Weights of a small transformer language model.
Architecture: LayerNorm before each block, learned positions, biases, tied embeddings, normalized queries and keys.
Training: a variant of Adam for these matrices, 248M tokens, 2713 steps.
Each number is 128 + 24 x the weight over its row's rms, rounded and kept within 0 to 255. Layers, rows and columns count from 0. Numbers have three digits each. The size before them is the row's rms in percent of the matrix's.

# v: layer 2 attention value, 192x192, rms 0.0543, rows 132-168, columns 0-95
# o: layer 2 attention output (transposed), 192x192, rms 0.0613, rows 132-168, columns 0-95
# q: layer 2 attention query, 192x192, rms 0.084, rows 160-191, columns 0-95
# k: layer 2 attention key, 192x192, rms 0.0782, rows 160-191, columns 0-95
v132 099:133108143135103152146135133105105194133127136131115152137172166125129160096145115127135105138165145148148132129092138136135111124104111126135138159098131100118160120161112148103127159166115096147133117100139114118134140132121123172135113096140155127133129165087176146137102117148137114109
o132 103:117150134111123108134125152125135105119150112115151124133136140138150127119120116118135118107140143100118129132137133161121000127146154126117109112128122144111147133130123143142144111136116120106129169142147139120085105205103121247128104103121112125098144129151149150117143155134128126136
v133 129:128092146128163115155143153109127163099128147192113127097114136141156173157104131144088108114146106139140163121111123108168172105141126138128144147097150149145061120130174121141120161135126119115131105154113112179145107042113153081125142128138147086137118141141077136114095109133133084120
o133 090:131119114139110137099102123134113130126138121117091136142161140132131114113127135107116106127129159157125128126154124126129187133129068129117153123133120131127145119153137142132119163212111105147136093122118123117220151113123104231141125080108119133125135112126152094145135092152140128102
v134 078:122124130135121131151138093107157133199126131089120060141106112153121122129131157084153128168106140120123131158172137142101118148171122113157102151101113096124148148164120121125131190130081113157096126121139086162129129156098140136128076150115129169066131131120131131139118124159125136106
o134 078:125119128073135101097166148122120136096093140115137178121168161111127128106122136183104127108120104153109096108090142123118106102128122176088138156130098137140135147126061124123133138123167122110144144112130132078141126144150111186118137166122129102170082163125130115108142122114120122135
v135 136:139109129134115144158123160133089169133132153103144154139171152137112159090132093130145106143143167126162118114132137142112111120132121118118135139083123113119160122199089137122126141140113102143132156106137122104128135160119097182142098106123180159119132141119151139115132132162143135094
o135 115:134145128124128107129139135124140118115129104116137124142139135132143127113123117118142125114135133114112129128129138165134000134129149132129103120126116134117140141107106134133133093099104140108127169136144142103060117209113139214136127105130120135116148145134143147115136156119129118145
v136 081:120122148137153114117152134117114152124128140137100105098102148152128139161137160161085148098143096147136142111087109102173140134144145147131139134129127160168091116075171103130118120114141171075129136197097119156133122111114123097117198122156125105164124109160096139103100119117136157148
o136 087:126111110130122137122107134129122114133138118165098139124153127128108123107153119124097119150107152132124153135136126139143230160124095112141147115123146123109156115147136142122119152232122110150111074111138114133212138064149103163105120118132134137124127106112109109131142109131140101103
v137 089:129144099120087127154122076149116099136132114113147108159138131103131144082140111088146124122141116113128114125151114143139100118135140114115122096130112102113165124137099156149093160124139120151148152091158158061130142202148089153113115108106101143112158149072155084132155127125129172139
o137 089:131154137136141126125119137134155127132146118126170137142103126134133137136099130134136136124111124103133117117115144118116002122140161149136104138134123140116126127125120128114151089031144125102127160145111124135026103166106152041119126139127111107116121146142148146136131160117131138145
v138 136:128164116117129117112115087159170089137135085131131108127087111125108067162106154135146146124103101123105148141144105121120121138121135119146097094174155132131112117072122106157115109098145160107121130135117146135113129132120154085125143144139094113123134118113093119121141116088124136160
o138 114:122125135132134152122130108139124139141116147139127125123107127129137142146131137133134163123111113142148116130131115090130255126125126127134154135126123126137095119135158124113137144109157128149129097125106122145167130054142125000127137166138125123138117121132126114159115112123103145135
v139 130:144153131140093127114118095159092123196122116098142149158179122143121110101115096105136136116137152105142128122147127163111103143088150100101121109113108119080200129138081118143143121139121138123124165095151175083106124185135099182133100114120139174109131113116192103124184127140125166123
o139 099:131142127132144127153138131121157112121136122114165110146101133121125135129132131129145134140122124103122124126117135128123000112138177140139100144133130137137114141104110131125143092050132139101117164139143126128015100183123153068128118155143130106114141150134127166134124172106128125163
v140 133:113117134136163114133125141114129131105143154182127124096079148128143146171138137149106123125122090130115115116111124110142176121161123159133121131129132139174066136114179132116132145135144117133139096149112091187155110060119153083119135139143142084159111116124065145098085110126143104146
o140 100:130104127132115145112115137121116137127115132119088148127159119131118112123125135124115112127141147156126137119135135140136233128122076121129164129131133133122150110148146143123100163209109118160119078127127115133231152081139103200131140096113123132126113106124137096138128090148133124089
v141 135:154172103123118127111114096155114115172121099087149134150162092150112103116134102133158147135107139116129105138151128167093092132106131105114107098142102110099206141138071121134146103107131142128134175103145160070102143197148114175132124132133111184105130123108174106130170129110116158156
o141 098:125147132137136128150150121132153117126133122129166109124092136121122145137124129136147154122120117100131129131119126125129045128140190148146111136123125132125109143101116128113149087047143146105126160132132127139037102156118159027125124167152128107121139150133128151134128169099114138157
v142 130:117124148131157134158115190103114146083120156118115127091162173114143164139133128122119106125140140129153136124101145108138142131161115128131141148102139130143078136181150147115116160143100097139093117136115092174158131085105111153138116108125187093158122137181132160118105115156164098083
o142 096:124112115123111128120149143125127142134128128124092143155160131135130107101120123117120090127159141145115111114140137160129084138127083125104134128115128141127160114142115127145104142214097110136141135118141135104176144158141105255141125065101108126100137127119134111113141110148129128110
v143 139:133163100133109131129116077177127118155114097092147113161144095143101064105132121103146141145100127112094128145158134153108101141092143107122114086164119110092163143108068132140129094112137146141141142108148163086105145205148108151125118129134100162089123119111164110128173134109122148156
o143 095:121142140122148123156147119125155112140120136139171121126089125115132161127134134143141155119119106101136112129106122110124093113138186136135108136129125126141103138111132115127150102046154144106115144130117122135036105126121146000114130174151126118143128144121113159135116163103116138152
v144 116:153118136141104143148130157106102121098120122090136146131160160135146113117135106142167110141089167122136075117137160149116110137175127136149141166114095102109198138194118146124140147147104120129146141095142136127145132136111107176137106115123168172107127135116161147108143130134127119104
o144 109:135130125133137102137139143109129143120130129118130124125130130138127132112131123129121134106137123130121137127128135172127000149128166110116105119123113132122119127099096127121124091107104139117120171156124134100076130198123140233131116125126112127128138154132134157120134143121142121146
v145 115:153094139122104120121134124107077152135104135108138160151171146166109146103121115121109122134137125132142122135141163145152120137121107097144137113091087102111178142194100125142128127131119104131094145118139151108135129161126114162142088104119164186130114127132161130125117127162125146086
o145 111:135153130125138104141141138124144130122135108113144125135150159110165137117133123131138121113134146111118114129127112159120000124138154148111105128120112138119129129119096142123151104101117126121125175141144134115060109208109133210130113112126111104111144163134144145127155153109124124148
v146 124:137132151116112144167141184118106143104126142146120163132188148153137167132134108105117113157122145129158123118127140132087139127154138105132138133089112122100118117191144153074136139156090104149098147154146123125140140102113122148127096120117173158141128136170136148101138115161144110090
o146 106:128122106140125092120144134107117137128131119100107114125151150111126097090122122118123097111151153120100124135142135162145045128118091135096130134139122134154164125115094131158114133172101106122161151128144123101142135196135113255149126074105102122102149150109147137116144145125143124131
v147 123:142074128126122137139133162110099181082107151117130149137158152105122152130140128143126104153147123131126103114144145134155116117161112116127132155104092114105120120221094137097126139141109080129132124125121106149135139108100096164154097125124172158105109132107139162140110122155133108089
o147 113:121143134126135093132132133108115126122128109119122135119162138144156124094136119120120122090126150115127127137118137187118000133136138138109115109118120129133145137111113129136137108150110136127131168131138139108109129192114136255130130090127112135116161139137143153105150147128139122124
v148 114:135152138129122105112125120156176069150134091133125126134085126117122110171105143124164140134084093134084159130152120117109103130133135129133122105163123119126130123088130129178141107107158160115155120154112148117101113130117170102122123154122105129124112126120092138134190135124124108128
o148 105:130119123141140147128128098136110157130100151125139113130100110130130125146128134133137161116113119153156112137122130085130255128116118123125153134134125121131088125137129104106134126090137128146124116123106132140144135070153127000140156169139135125147125117127122126140102104115107154131
v149 095:139130125151125150151143096155091139161120132119116148138145110084158121072154111134134129118193188118132090120142102154153117128104147112114132131107137103108192144165074110145142132151097125131153126118152148078119136182127098150125125128108132158131130146089149076131136129127124181123
o149 092:119146128133128119135115141121161113121141104135158116131115121141115141151107125122140126145124116101116136126105142131116000114129166145139093129139129134138120136111132146120117103057137147097124159134136132125023115182126152114136119121136135123117134139130140157118133179123145121149
v150 112:082128128126130120136137210100131117150143148103118120088093140112128121136164130141131125127152119138133093135095113110123171107167123139114141167123155134177092125111186126085113150138124134122084096140103069168145135076116140105127149118128152046161112118160093152122103139138130133122
o150 096:131117118119132144113119126138123131124121138154083137116145127122111109118119132138112109132130128154124135132145137152138228156115088121147154121131129115126152102147144130138104165210115113141135098124124129115228150095150096236132131104117124163134115124128126109115121093151114109109
v151 131:112118147129174112106127135107160123090134126181109109100065140136140135160137149148124142115109079143126139134121117107159151128128134133140108137137154144163063120085162128134138136141140141134123090129122149177140118073126148069111155136131119085168146141139099122131076123111123096147
o151 103:131110122127108141110112115133122126133136127121094144138150129133115129130135128124113119131129157146119124124131130121128255124132086120123166126124126128117150115148148142117106160200126111153131085128119102129227148075136112141131117114114118126121099103120124098134129101142129128102
v152 094:092156129114096092123103148093119101152159138093117109123124132109122090118133129118183144149118173116122115132119142116110149123130122113144116127136109107128202141093125140148152131132127134154098140064146140118132132167133112183134081103143109139116125106169159120173151145148126161115
o152 094:141137117099121153136139155153155123115126147094106130146155107110099142112059133153137061141151104122151079105120133137111086125137140141129125155072132148147126102118108101127092137104131124086128167136114139104111137179138123150125125143087164112152101179127147126120113122127104128175
v153 066:118163141142089103151151115157119098119112166149149108141091137105115170121126107105140117142119085128118112132128115114099133142143135125136123140084121124212110110174098174118128118120143151135138154125197119119135122168123109114126134126121166129154132127137124112091106117118137127126
o153 049:161098123136146121110123110113113127141165116147087129128140110140148126134106106125121116079111124117071174124116180154159173137099089120115114106161138110091174116120128159130104150174113143132136095116110106162118113141108137119109078095143110127112156114122147149145156136102140150081
v154 097:161130114104093134130133122128118125135136132099138137160163115108126101125163117118161103143117163122117076141145136155111090122150130150109106123133087108107182139196091144114120124142111106155146148114122169091121130157153095180160084129113134165099117133113176107135158138139122169096
o154 091:132144141141140125145138134119129130122123119129156129112114123133133140127119121140136143126123103111139132122110136149126000134123171135136112123123128121140114145093109104111131094040127157104130176141133136117039124182114164111121142142143139130132137149131122161117126159116140118152
v155 100:114123132131166123119101173103099158095139158181106091087108161127137156153158162145105130134116123119101143105109139106138154130170133171148135167130145158159056146147173128112134136136140132118136120147111104187149104090115131110136133151153130074121107106151088144139056115150140076120
o155 099:117100130124115122129140125113121122128106134136079157121152112138111120114140128128089118119132124152115146139126136165142226125110085105127156120132126118128156118127128125126102168223114125155115088117131121124215156075142109223117145090110144146137132111106100120116137111136131119108
v156 128:132074135121149136111147157087140149103112157184125114093111153117156176156154139142089122129135102128138113130105117104164153119163115134127146158123146134184073129126189116131124137145139117104137106169094081178145123071103150077137140131120132096145126140121072154126079120117144123127
o156 096:108122128121120125113108139135102137119139118113095141121148131144129106120127128115110114120137154152121150126132140147131189146121086127133150112128133135114144115157130158120105162220108101159131084117134129127215146089140115243123126096110133135112128099127142106125137113154147118091
v157 111:123156121131169127103135110139148112146150147178113116098092128141114167127116144120108152118119077111119160122131095130131135129102141136128138123128170164168065113072165111145111131139133162144130125135122113146127112109128142057123173130133085091181134128147095130135112131127136065139
o157 105:119113127120106139121109131141109132135125129125121127135125103128112107151122129107117128139136147149114137133127131096143255113115084118126147128156139129114128132150130132125120158169139109132140068113129118151198138040147117089125126117124139141113128105116110095131124109141123153102
v158 097:106160129125127120093139113152148096133148098137117087116110104111125109172140111112134147114125136120109148160115112116120138135114128126133115109160141126116111126038147114139117094103154149101136117119121128145114125131129176089127177136138083107113128106141109100149121127096114144199
o158 104:121112121135129157136121110132141123133117160131132125138090111125098142138124148140127129143110109138150114120138121080124255128123106131135151139127138126141122123151155118131124161126147133144116093127110112137152130059157115008121122164138146120152098112127108109142123101136131132121
v159 096:130144124124140149139091125097169133084111120135121125159145123143101098128099164113135121135090121110143136137178155139113101135163112116144116108104077107104137137152095155128111179118118106145103117072145154126133124140114111166131073123120140188097116126118156126143145128144113079055
o159 092:154123140113126093122157124126093156123115133077164145144147163110166132116123101128131152110149131133101102113107129132120074091131143137099138159132118125144096141130091120116164110060126140132145172144121138093095114172107141103126126167104117107137127161133138147117127115113108151158
q160 116:098121091139121131166155165126157155127084140180078129082136113110120120125114164164088143136121107150118112151120148136130189156165141111143127152103148109168104094119148151087095157153115131144120087109106119170153139091146103154097124135117128115134130115127084173099129117143092113116
k160 105:164133176163109148131164098175140117143131132166081166154124136149161138116091114115116091107156146169134136082138104108113151103120101129111129108104140136128110075128127105131104169192079088122103130136125147128182116114116145133117162108081116131170144174116112105141155090155132126118
q161 085:131117133136117108140140158127095133126099150113128143116140133113122134095130132142109105129162155116132110121136154214136000133116149109127104143103138114133148116143119124104124123131080112130121135120139138094079142174133109222118121112136130159112140134123138146088126153149115119138
k161 140:111127124136139108119098115114189105149131113171141119113084109111134119130141161154109169087131092129115148113118089096162157151113169129121109111149137155173105146107151106156145122100142177127145118128107112159117106079138143084118120159160126113154125113105104147151132145089126127179
q162 081:161154154116130128088088095142108104144169128082161139162130172140128124174131076107176101122125139109152110118141111072101156106101097140096132116136093132103144137138112105151151138139149099116147138124130142124137127129112158083169134102106144136108123118137158106165142119093143147113
k162 089:111156066102102123089117164132133130127136129069184115140149132086097108105156135118168154150106145076103108161119139150134074126150143151118125139131101104097173142125091158146163109094161142148172179127125125125062162173129112166129088131157108144107120099155129137124090179118124130115
q163 075:116123140131131124125131144118082131090115128134126146114144156132158132105139119128099084102163142114107127114128148196145012120117134124142099130083148119117160116104127119118123146167066111130128129120153127108125126176128102216114127100138111148111142123125115141100119145138133140135
k163 097:153136159151131125100113140171184073171172143152112158177105135091159116103123132187130138116145117113128137073134113096143128105130114119105110095122148144143128098158172137136106125139147164147143124109122136140145126125133127128165108117125135117147123207130125145150102137155137155131
q164 084:157150167118126151109103078108124102121176120095140125160113148133179150179103093110138115115102128130171119105135123072106186092109093123119128124133097140099108138138106111155141143146139123121146128137129125140180123097086146059137116094139114126134149137123137083155116110134163134121
k164 104:128153133111109126131115176158098122133160138061140141135135140091110118108153117140168117156135176103113112133106136117091061104122095148134133135111150102097183107154118162128115131123150103138156171130120119112096139203127089195129107119112134122105115108159134103128144161147127108090
q165 082:120122108126138127145124174121125122128093130142135122090117118112125112088137172138117113140139137104108132131132160217133046154126164108156101142118132086146141117109100157118121127130102116132104124106136122099084142171174103226133154123150120137115140117120113167076141151128098110142
k165 131:110107128141159120128149107120151129147127124161129135125093105156139119143121150116089153094132103154128139124106094100168179149118157146114118118148145163173087145108132081130146122113124169129126105144129136162125108066134150052119142154152091101147139128107110131163113122094129127179
q166 083:161128155140101137111125104133104102153161110076144130163124157134145121144112084108179107128148136146164118114125106079086173108121071155108140120143105145119150133141109115153141114128152115099150161138125135116154119149104151081177118102094142116137145147145158102170154117141154137118
k166 096:103157102086107118129116135125118108125135110064182088129156112112122115104159120135181132149119137092100121151120150158105052135131120127124122132125118115077174139130101175137121097096152140128143154128149124086074131175144099180140109113123127147113134087148154130109133175110134127112
q167 068:133145101130123128167171166126139142120111147131105124110129147096155136100144164129093118100149130125086140152142143181165073136125145107150117185120154119149129100116115134120103157153068112112109117114132097121126130132126092208117129099161103118141136141109128160070112164122113119149
k167 095:154115182158134128143133096139119101184161148177117140146114111155126123145106143116104116099161169183139132083089108099136175114098115118127111136149162161136090115144172104113089114146130100115092120111059135129166133116123157136131116104122137124178123137128150114156125099137149179107
q168 078:183136151132123146111108098126105106129158126065158129185128157117164133164112092106164107127130136128167107110142114089106154095089092130121141136144093136110144134141121122153139137137126125109142156113118119108179125119091132081167106116112139143131147145121159099143128120128153147142
k168 090:091167118094101121119099160134112123126146119084170107134142137074102099108163140160160135144144167093115108146105123144101049131116119147128160129112139120119172115131116157143140107110147106122176144148123121125080133192154121170112112132137151123118117100150129133120133177125141093093
q169 115:088125114128144119132154160099195127121109130176101118103093103136100126126127162137085167142105091101119128162133129114155173147139162133140132155139156126166090098108153129100113128103108157133126083121133113157109139082141120077092121171155104108139102115111099151120116146111111139146
k169 079:151099140158129145144128099105137157102116132193069145140108135168150156148099123103085098120161108165130125122145121101133197116117113132150134121092131134176065110150170114099083153206101068136097089133102137162207134085099138124108139142097156129125140144127118129127138069131123127120
q170 077:141136154129107133116106090144116102153162115102138119159140130158124118176129115099183130123107130136152126118137107057089209108121086137098140114144100137113129133136115124155153119114164140122142151148102147125140120129117180069162123119115125126115117144164162103179133112132155138113
k170 102:113166060089130116121128158122098159098111125087167088106151110110119140107149097134148126144114105089109124174116151169116056148153149129148138121130101110085153150125119148130145118094147141115145152130163123104091140175128096155124118134129137162091124105154150142101133167095108103136
q171 067:148126133127155145109106131125136125113131132134116109126110125124121122179148092161127146136091116145132102132110137107124251124119141118124113125124147113149102155102140145144146160140158162156096078117114107184160151030140129036118132152125129136137112106140099137134100088139124125132
k171 086:144094133150098137086148145181115112137113136114108174103128228121137127105115151087126120116150174162124125123157119132104127082138120141124125153093143129115142057139111120129121147166098082146121162115110133119149140153134140148135137143104134125140118167113110111134120143157148103128
q172 084:149131176110135148104111088132135115129168124107134135158114143131156141186120100095141115117102138123160133119126114057128198095113101125125144127154096130110123142135118112137136144126147150123141102148128122159165127094102170019142121123140119115134132134115129084159125115116159137131
k172 129:117125108094117129126111168121094150123133141092144140116141149104110122119159114138162097159142152102098095152114153146110083120136104146159139139121107127097185124169104163114115126121131085133157159141108104113111145191124098203136104128129155139107102111164128129109114142146131106072
q173 075:143133126160109127121098091165107131155143127093136118136141126126104120149114098128159114148162147155146099114103109065097181108133081160099154122130116148138150120177110112141132084122166102110145156142107137141180114153104132101148115110092165110116128150140138131170171086159139146111
k173 091:099180117097125140139129139114123110120141105080163119147171097102144136124143111142180124144137141106133129149135134167094043128128140130129134104099106085095173126105119160132125143122111154121151148147136131087071145174144092155130128114124123147120142110145138128105163166067137122131
q174 098:088140117129148108152132156114185121135116123184103132106094077135133134129128161121115146142132103120113139153140123143159149143144158125136109127144157124150102117100170120096107121107128141140100097144141114148120138098139153085116150159147094113137095127128104140115124110113097120154
k174 085:129104138148120137122157100134110161105114124182093142129114161168119125151096133083102100104152099158132121118108141097144205126125136118135117104140106161161075130127107122117138138165137110139112119113110150128198146085114150101123124114133146139120130146100143120114115074173127160081
q175 108:104129113133137129129123116129186109127114118154109127106104091130105125143131152119126168150084108136123144136111127082135219140130147123131124128145143111144102128118150133118135123083151160130119087120122114178119133058152145030106124168140129105127086123123099142142110120107114119129
k175 086:146101154141141147136146117137091164094126147151071138135118150167152138122109132104082087114151161153140124139146128106112178092112097132146146133138134154136086087141127103115100168182088097165111095099143152141200120110117150142110155131076129127126140166119123096125135070143117132120
q176 069:094140123145118100139136131138167109128143133189092129143117092143101113108107175107101140126098089121103144145102124115137111138133146117117146118143159138146090148119153137121117117072125163102146104122103160117086091182147151116134119158142129136137096125116132130134128119110140157145
k176 078:158128157128152135167111089116136161115077143158084114159135120137131142148127103137096110132115095116149112164161141119113162144123144104144168140166114115136104185125171100107117150146128150122111080141162130146158116101091140100100162145123130096147110163120101131135179075131107114156
q177 081:155122133116163126121121127096140115163156131104159152132100119096147146156150087137182137125133137124139183094139126114181160125090119130148100127162118106099170111149145109122125138152159095115110140103134124099123113089115122086147138124138128137129121132150165092102147137159118114182
k177 099:064140108120126122109135142125075150122103093125172121100147130146098103114136165123106116116121121126105129141083142160100135132135162136118119138134149156156138139108074138143162104105159121100147098059110132131116151137170127135114107138163129161092110084109148135108097139109122142131
q178 089:159127157122121118119113130112095101128137143104130145140141166124160115097105120098125087119147154138145123121132122173125057113105111108122134113128103127133171153133094120132133126161100101101131174114132130074129112185142138222167154074119136156134178140124148121101138142135161139129
k178 088:111139081101124117127118133081133162163108135082205094124135091083103119124176103133144171138105105090114120141100132136158092169149147131118117144158133114116127204105109122140166095068158174104128142149133088139077129124121111129126123127151120131137137094167129152153121183111105114152
q179 079:104154094149103116142133098171106113156120078102128097126161105146054128136137108153141153142121115165141130127098091094084179152137110125102165076138104123151147122150144106127107089104152144145141125135130139127120111144130121126128149148115144119105103124142135108180165114119119168127
k179 095:137171109149130131163143129134184130081135132147100089135160111102126136102122146144150145130127108108094129146132146147109102139111141105118149097123129092122128143098153155154120150141134114097133075109187156119108107102113133126102133128114116147085146117080117144083176129070109100137
q180 072:153120127166107159119111106172107128157147131077128140159121157111129136132120090112197126132135148149161127105128102099071150105121103161105162120141128144111159122159104118153133118130154122099160185124111138108171112131097129114153109120108149125123129127124132099185156102148147121125
k180 085:119155127118123121128102160124127102108160107077172105161147109113112121116153127152154137135115134080118130137108116144096061099118129108115120119107127096121189090130107165156131136123142150133139127102131131081084121181137119162112100131130142144109167095135166135090133171097140158104
q181 080:110115099125150122137144192126172138116084131180104137085112113117139099106152159128084153122122092117109140153138130144157125153139171112145140133119142117172104128110151124103118135131120127143109119132138128136132113097182149147134148172133111136136117123097078170086130137110093120150
k181 082:138084155144131147125148084114134142131107117180098154133143132156143127148113122096072124096117091179148101100128137122132203124138105108131116128128110155156103116120129108116147113155118104157083102139110133134196134097106140104140143122131120112144131165138114120125090073170133160105
q182 105:098131097132144106158139156124168144124083124186102130089120092129100123113131175161088152129120099123109144153123143146165150167152172102158127125131152116171085113121155135098120134111111127139110089132139124152104132094153129118094134162138125123128105110119091166094121142125102115142
k182 095:136091160147147154137148103140129144126106135192067152122114136169140140149106144096086110103124118179140134115156123115143215123130126130124139121129119145160081118120150106103108155177113102130100090114109132142194137074107157089123145124119134120148139172104128119138132060144127138116
q183 098:172108149104134105115132145108096131092156124130120139171159136107163131120121139167090127106120143126111111131112166161131126125124123099141114144106096133096102176142102153136129148159114131141083104108092118117142180123113126161103098065138133152143162133137129115097099122163146110097
k183 104:135153129146063135126153153155119111155129171100154135081125144124146155105135087119127120133150123160103155128116114111128105153145125138126153158141146129126133148124129135109145109112137151084114183137138110134113104140121112134168154079121128105154123126126109106142155130138120044158
q184 125:078119115146134132133147149109169132130088122184098133095113115118106122120135168167088155142125095128116138151125139114137163144149144129142131156121177098171116097124146135125089150127106145134120089127122115164124139093122117097100109157162102100134108126119083153129123137144112140149
k184 095:152115180172141144149137097127118120123148139188059152136117145158166154145096143139093114097159156165135137114129132093126163095104099093125104087096145133144085086150170124103083182207102086128106086124115148115204103112127137127114158137077166108149144142101121138129162080150132117103
q185 102:100121108125151142139134157131186113133104137175123140086110084110107114127138134105131161157116101130125133139118090092146210150135167119126137146147149105156118148121152134104121147103155147130127087108096122163131153062149138070102142173151103115146105119126103161145134117126101106143
k185 080:156085142158139142128159098150106150091130114177070137147116141144155128141095136104099092110136122159135114114121112102128166083115089123151103108127142122149120087124103114131115169185117081150093101120135154122199143113107158135118150125097135108136147177103121097122139080143117148133
q186 095:096117092118133099154143153116172133115097134190125129092121101153094117120145181138078173128125099122105156144124137143146122169141170107144142131133138123150093127123166149108125105105141134151108113124125123150097135118168128137099157164131110124137118117129101160099102140117096132126
k186 100:136094143137136143128149099116131142108116132176084137115115153173166135155101121086102123112118109165135131116139134125156212136148123114105117146144126147155100154116156098094135146166114127126074093123145125151175130075100159087144162121114122134133127167129116113133111063142129133136
q187 151:158129148131094137122125103156070124156153128074145130159144159131139138117115094108179089117143169142140113112142118138101081104115072134104119114121117143107172122145101108152134121145118096105156168121124147083143116176103117183170122079099155133117143145136153108145153124147146146113
k187 094:138174112095118117108102144145140098150138102088174100134130110095116125113151122169169152143111157092123128136134121154104048135111141139110107110120136110100163140129119135153136090086142145119175161139137134108067122179157116155118101132153118141120135095140148130125146194085124123144
q188 104:102130094144106127145148126180148146146069117148073134078142112112094111127145141170149147142129119166109123134132119113109197142158133117120126128115149130163111098143150154107112116142161109154130142103119122161151134096149086160137146145106156116144114113116110165107155086140084140096
k188 098:145121112146128143078161096138104114098090114121119131118149140135131160119118115097105115105136140147162142126152138173128114147128142157097116117120099129156095138091109092115193149194100133137098115127128156111141154134175137116144156125118096139147142128129134131127116096129141170177
q189 070:106132116150130136110106137149138141135117112125120128121125143133119119157142100159156178158094122136143117156145118091128239126143126130124150129162138130146114150112143140118139123129173145140120112145112119171157166064114136027105125173129132121137117116157122120180140100114104100122
k189 077:115097097161113138087139137139134112085125118150128154115121175174129145102107138076133138118150132111116133144149151150117112112108100114139091106088118120115139083128060137133130145165127099137099128088112154102167137129149114169130139135074116141112161141125135118108121098140131123084
q190 151:111116099135149115142144158116165138109091131186097132100118116115132133146125158153066164146119096126114104152100142106151183150149154108160129169121150124159084156122135153114113162122105139145101080110108116162135147078147112086077118151138130115149124123101093160103121104139114110126
k190 100:140110182157127157156163116146118102149129139159066173131112133137152133113095120111101095121155145145133135133133116138125175114120116132130148133098139127149100091145159118096089150181083085139086115135127148134172146125115139134121146094084118087154124182121088102137139063170131110120
q191 075:107118114136142127134151190115132123125068140170095155091133109114120108081142171140094134122150115135107134149127141206130077163137162114128127147125149114149133114125122146096122130132092119138123134104105123130108125160152119212117150127138128121147128137108099165079134146113119120134
k191 095:150106148134113128126123085118150132124128138162095134148119119147147137118097124112083127106140128158154134088120110095159186133113119107107126116146136156158077110114141092139135156151108149137089113139120127147154110087116170086132161119111111111149159169111116124152131074123134148146
v160 126:157122099128124121135127140142113152096124115146115192135130122131138172113148131119109128081133111148081123116117122121148124126059126144132136122098090195128101107114163138140090086115121120108170130199111160091142093110137105149132171123132143143171125106098138121127133153134121132134
o160 116:092133142088105120113115106133116119150145109092159114106179136152109112162165121083144142135155115123132124117094129121113105114164106119120149122164125124152156165094114124152150116185127107149127125121156132164161144155120163189100112118130125099090129105107112141127135128132143123092
v161 141:152120138149141117094134110146129103123124135135126186118112152135111085110145125162137126128191137124126121085110085124135116110106128186103151159111155189111139116170146162194108112127170117137197113086153121141132096122130119124128132140127177120115072119089102130112109143127114158164
o161 136:120113088120101103150106101175118159142143099111124095090141128121124149150166128132144175112121102161127099157101104131083148145169090129122123084189126121177127126103107147105136105144120116118110121170094174117174138159132142163132107157122118110117134104132143141143151103152109135108
v162 098:133120115139127142142127182165161122113125128144126194133139129156122141151117122151109128158100140118143139105185143135127120121133113099158137129145133155149127141139118105136105104125115133042121143107048159138129148112147111133113112130133094173133119181122126136123168131136123127111
o162 096:122153125116162140103138076106117155132139118087222087110111123115121145134150140106150115150161114152121141140122140108129104095132118141106125106116156090095144151111116139147143137119158133168186124115122116101106107177146152104144149109135159121109126101140109162107094142128166112104
v163 109:127146119124132151150139096128133140101107111124118130141107106165131121142131093093149126125139157120103124148108148134102136152121126091132153108090118145114083137162143143091108141125134140179136107252178147118140110110118129139131128107120165148107118138185132113117145141103123105161
o163 117:134115157065134105124151153101081150127112161122166146091161169136095153122142100163105103110136092101148137080099155133141086102113122150137131146132098137183155147102080127166135105169145103128096141108134114139164165147119134176104105163126140090149110169097124139125123150144149170124
v164 112:117122115090138131119139108117159132116131096151079134085091110154143144127109143108109130121142123130086145141114117083159152155121129138145153097144085159148113134096189090107095152116126135102141123183159117119140130071146146095123176135114111073163124110123087130147153136131111112128
o164 104:123149117123129139108141109135127119133143114094190129125137135138089133131157097112147148138127118101151132122112112104129255126119146142112117120138127131107143169133086140148162113114156125130129123121151117146163123073133152023093100189150127100113113121135142111139120157115143136108
v165 120:126114142122112082077125145151139089117139122149108162124127156130117073119147158147130118111172124129093126111130132115130123109124115166104133149156161137130144132158154173118120108120155130160150153102145095145109118121110114130129082133112182081138083136116095123127133115153116134128
o165 107:118150087153126140149124122168141140162112108108130102085147122114102126147152123140143194144082096170127100166103094109092213163141135139105142118138122109149109116123092123100126120081155141104139141127109146123146123116152119078131137187133120099125113104163141155140155094140096138114
v166 103:139132139077121089126109156116136141129113113119105143095140130098163117152134111100150111158110123118112097171107141122096128144145123126149151137134074153135115137098172115085126164124106131179126129216180101109131123101112130114138110115098214126093108119180101122124160109124119082131
o166 111:125121123138141130143147151099106143134094163130120154111163129140101129117137131148101119119125104160139144111113135155167188134126108118122149142119137122165125105123100134125123122185133104128094122119112112144216148117142137250123120139146095119153106124106102164143117111123124126116
v167 083:147140143152166140138161099134135132151151079136109113132139148130159142169106136119130179115104102117129140147123107122146115143138143104148090130133070110109114121086174089137149134129127125151122122146136168130127136118119140107139146132128095133160159173131098113124145130098126170159
o167 092:135126143115126126104119113120120114127158131097166121153073137135121122109138086104129137141130157095145140126124136121120219123121138141110138115138111146098147159150101142142137122086142146113155123122137106113090109078129136000127121168148123133102138113151174097135116154125147117131
v168 090:136136162121094132181092156123098098149133144090167136148130156064152143088142095116145133104128133118123085129110141129129121142098111130135133157135071116120141134115116122108154100128121130125095141157114127089124142178129092180138115085137150112176116103165127133115152151127146138097
o168 092:127117137147125142141128140110162135133128143150068150128151116139109114138098153123124060154133138149113138126129125160132000149142103122119149139104152138120120095157148124131097137155095099138135144126130129137115119189121115255137148084107129132126110147109129127133127095132130130110